Part of a small language model's weights: RMSNorm before each block, 3571 steps.
Each number is 500 + 25 x the weight over its row's rms, rounded and kept within 0 to 999. Layers, rows and columns count from 0. Numbers have three digits each. The size before them is the row's rms in percent of the matrix's.

# layer 8 MLP gate, 192x96, rms 0.255, rows 76-85, columns 0-95
103:489480532468512492484503481485468514475517492507498515538492487472498457526454500500492509515500489523544474481536504518511495578496493489478514531496486464475477513469519553458512538447518517486505541522485491465490544515444476536534485485510490501482468505495470475494507530454516509511
114:519443460487506521502470472498506525477526486499524496506531451489458515499498505468562488466475498476469477493488513517491486503463442471506499515533518524501534492505502490510487456495523447515494496520504526507486491445493528474496499484482476483464477502525524466444480520530528455487
099:518483530510484519501529498467478483524492537521494541513507506474487486454521484493498488466506497472439486485448511511499491485511494476507474452460499502498501495515493507471451526500554497500560488485526493501495525527480470501499501445497515492520467553494541431483524486492511458489
096:503520487477500480475511447489526483505489541499503482473496498524505470485448546443450458497477481460546489527500562474439512538508502480489493486500517483493497482500499507487459507477479489458497524457516507522477510520510469490469478500475478485511496549517493505501527537539514509488
097:480511531531499500500477476429539533507444511496517506524528549495478493490540512507488501531496498515529506481493502484462480459498490496529467490529431487514497511497511531510495506490467454505435505512498505499515502497464469512511498550448521526500482471534521525469477495489515479521
098:492443480426480524473480526482440504532462487522473558497508525468519498540507512474519547505490531473504481519496488493509502499509502512482486552553505516492480462490509533488484480453496506506518524476533525449535496530531498476510485489466498504474506497504489485499468508491518502518
098:537507498485516476440503482522480504461536494482490445507503543479508516531463516512500513462495532488511495501498534510498459501487433465495494505535494525516506479487450503503510520511519524482530495458537547488479495536519504491535520487499496455552509525500504515452472543484475512505
097:479537491481526493504503510515542514519540477525445536448538502539510489506489530541509513476506477487504442447496491501473513526483494527509535468460517482497493541493532552512495468459487476503503502511514518480489461478499495548523499520449516498531513474489532508523478470508516501508
111:519493498445489477531488526529501470542548459483512474463477501494487520491505525501482527505500516542526478481522476527488517538476518514483500506456508483467519484490538495473516532507516495496502481486553526488478545522576478493519521495484534533519490487497492482494473444509467464482
096:484537511475480507451458493491544501485500528512486487504491423494464455518494457480530514485474460483517480509536501510515522501505495512489495535532501456486483518484507482486483524510488474485524516533521516483501471481469472478483479505528570477493510481488470471462486534480557515510
# layer 8 MLP up, 192x96, rms 0.246, rows 76-85, columns 0-95
101:490493550508494466546531521496507538504494509515510476515529508488501546472560541506539490491513494478473454522522473512502479471522503499547495490499456507504514523545521498511467486556488494490518491466515514509459515486480473512542519488505492487505486524525565520478457471531525490521
108:539488536503475481521503429509442516493463503476471521523488524470492548446516507521519556503534514516515527458490463512539498548521507514536472504466471501474487497500503556520511493525489529509481487513480517509532481529525531498519501492493494481496483529507527493495498461506517517471
092:490519482492490480479457488540516496485533479473587517497517507525495507476476516513536522499478526562505494511459484490487454517517488493501483474538498463455459501512497519495521499454492508501517500517510507491513507525457542484481533478530433508455488498513538512534501479498505518501
098:525491524490499514511529505512485453512518491518487462510511467476519492480489504525475495485434516507476544479460502429467510476488503535475499496532439507499499522530523520526512484528496488502502477522525552491433471504477488538532532526479509469464508486534478520499531519495505494495
102:513526543530458525491516540505530518486473517475507444517528486481533490499493550490524491528538508490483528538487494494476515508471494480490515484525493510497473485495516466514513530498518454434495495507519515509523539525488497478448515486477473543570498517495526462515514507514531480528
097:510500506563476506522498494476498450537460492522547505506515534494496527479493456461484473529454502475491482439467489494509507512513520478512500514495485546478494465523532532476485529492512497504476546508513525485543498464476501496450522499477465503538510511456511525469480509484525513480
099:532486534537507504508474488554560468471499492523443517532502483487504516522458491505531493504477480489455389527550522480523526509504486513484485492502510505506514496492503496482483490529477475486497499485504489496496490469534505488490480520510499497525499520554476474489530492516498496453
100:496528502493459496478492502514465525543509491450466519464529479520504502485505476469512507465501494495530468463469498500481488496478499526479496498488465486541479493522483472516547482505507508499439522533480494481458480453509482541526437533516505432497489490502503524518529494489483482455
107:463449518467494512550472492458491473495483501508515479511539495507513495452478493483536510502488509508495527480484503537478518509466475547526482482533501534482533514498530493493461524497551527536467516492492499506482470572483536496503501499446524456511517504492509516521481550505473502481
097:497478512518496534503500482524532434514515504528491512491515453504515507500546519512498495499475510529542526477492493487463508475503516567536516453502451527504492476494541472450537525496489516507542520530458510493513521485466493463494485479532525471504474495526520534512494489542500528523
# layer 8 MLP down (transposed), 192x96, rms 0.243, rows 76-84, columns 0-95
101:476500508480508466519530478486491488461471501533520474503465521493537474506470454484525502522554492454477514485490486500481543516506502498510530498480514514567487475447485493545519492462491487465452482501500480550505523500482493486476463547487461524534529494536518496519523478490499498519
099:454489500490513456480501488489518452475557487486506521499504513489485495513510504498465494486526498549514490490481492518497483491468487491528514468503519549499517496444500502541492509516483544475518506498488470527515485524502536490490454526569548558512473477494446510476511511478526463480
101:482511506491555491491441489537513510477510519513483539533497500492512483511475538517485491500503486525516505514510502497499512468435540493510540543524486536485529498479497534487545511488490474444524518493481520503546518507495516492499483489481494445481534474494531517526456461510518562497
099:515490505489516493505501502517453475542529483526528488482531485501496523518478521516531519490492492506543524478476473528528456500469513506500459519472505463531530442478539519531481520462500474477506481465516514439522557496484484514504481531470505475496500529509460519504548502538484532481
104:456491508478489491451506518489501480491482524526462483490461488494514464488508492494544493517495535469473507465576513507550469520456494437488529486490515516501498510553505473502507493474507496523490520507478515495533491479528497455484518470504511503493515469522495555508537482559485492504
102:481488503505542507511448495519481498523491510485517543485531481510476561509494495491504531487466555512480508505513527498516508507519517489487493499459521512529458467456458462459487529490507516486498469472520508480496520512483503548507472526536496529511505468507555456484499453521494459547
096:488489492494501512515515506530510515470488537544500488528549546540475532530516523490505536465494510508499525515538463523497499509471538480473510476543483490439501520507509501527556465499512496555497536520517483544524476482501521471472473476500476511546511529512498508470481540495503490530
096:550516457486485525500515512470520518505531468543473445522492506510494522490484513491488502524529543492448511509502488497436498500485471486500495541484488496474521490500521470513482486497522491490511501470474483515502497474485569522522513499535550501504460459535506508462464476492467454531
107:485484553501468482525491512468486522514505528494486507507523551510547504506519497481448548547470511469499513528525473489504457507543473494534513493505481464500468491535531474463480518483505495541528552464519492486465486480490473482492483525480500474533532518498494492473530480466478465495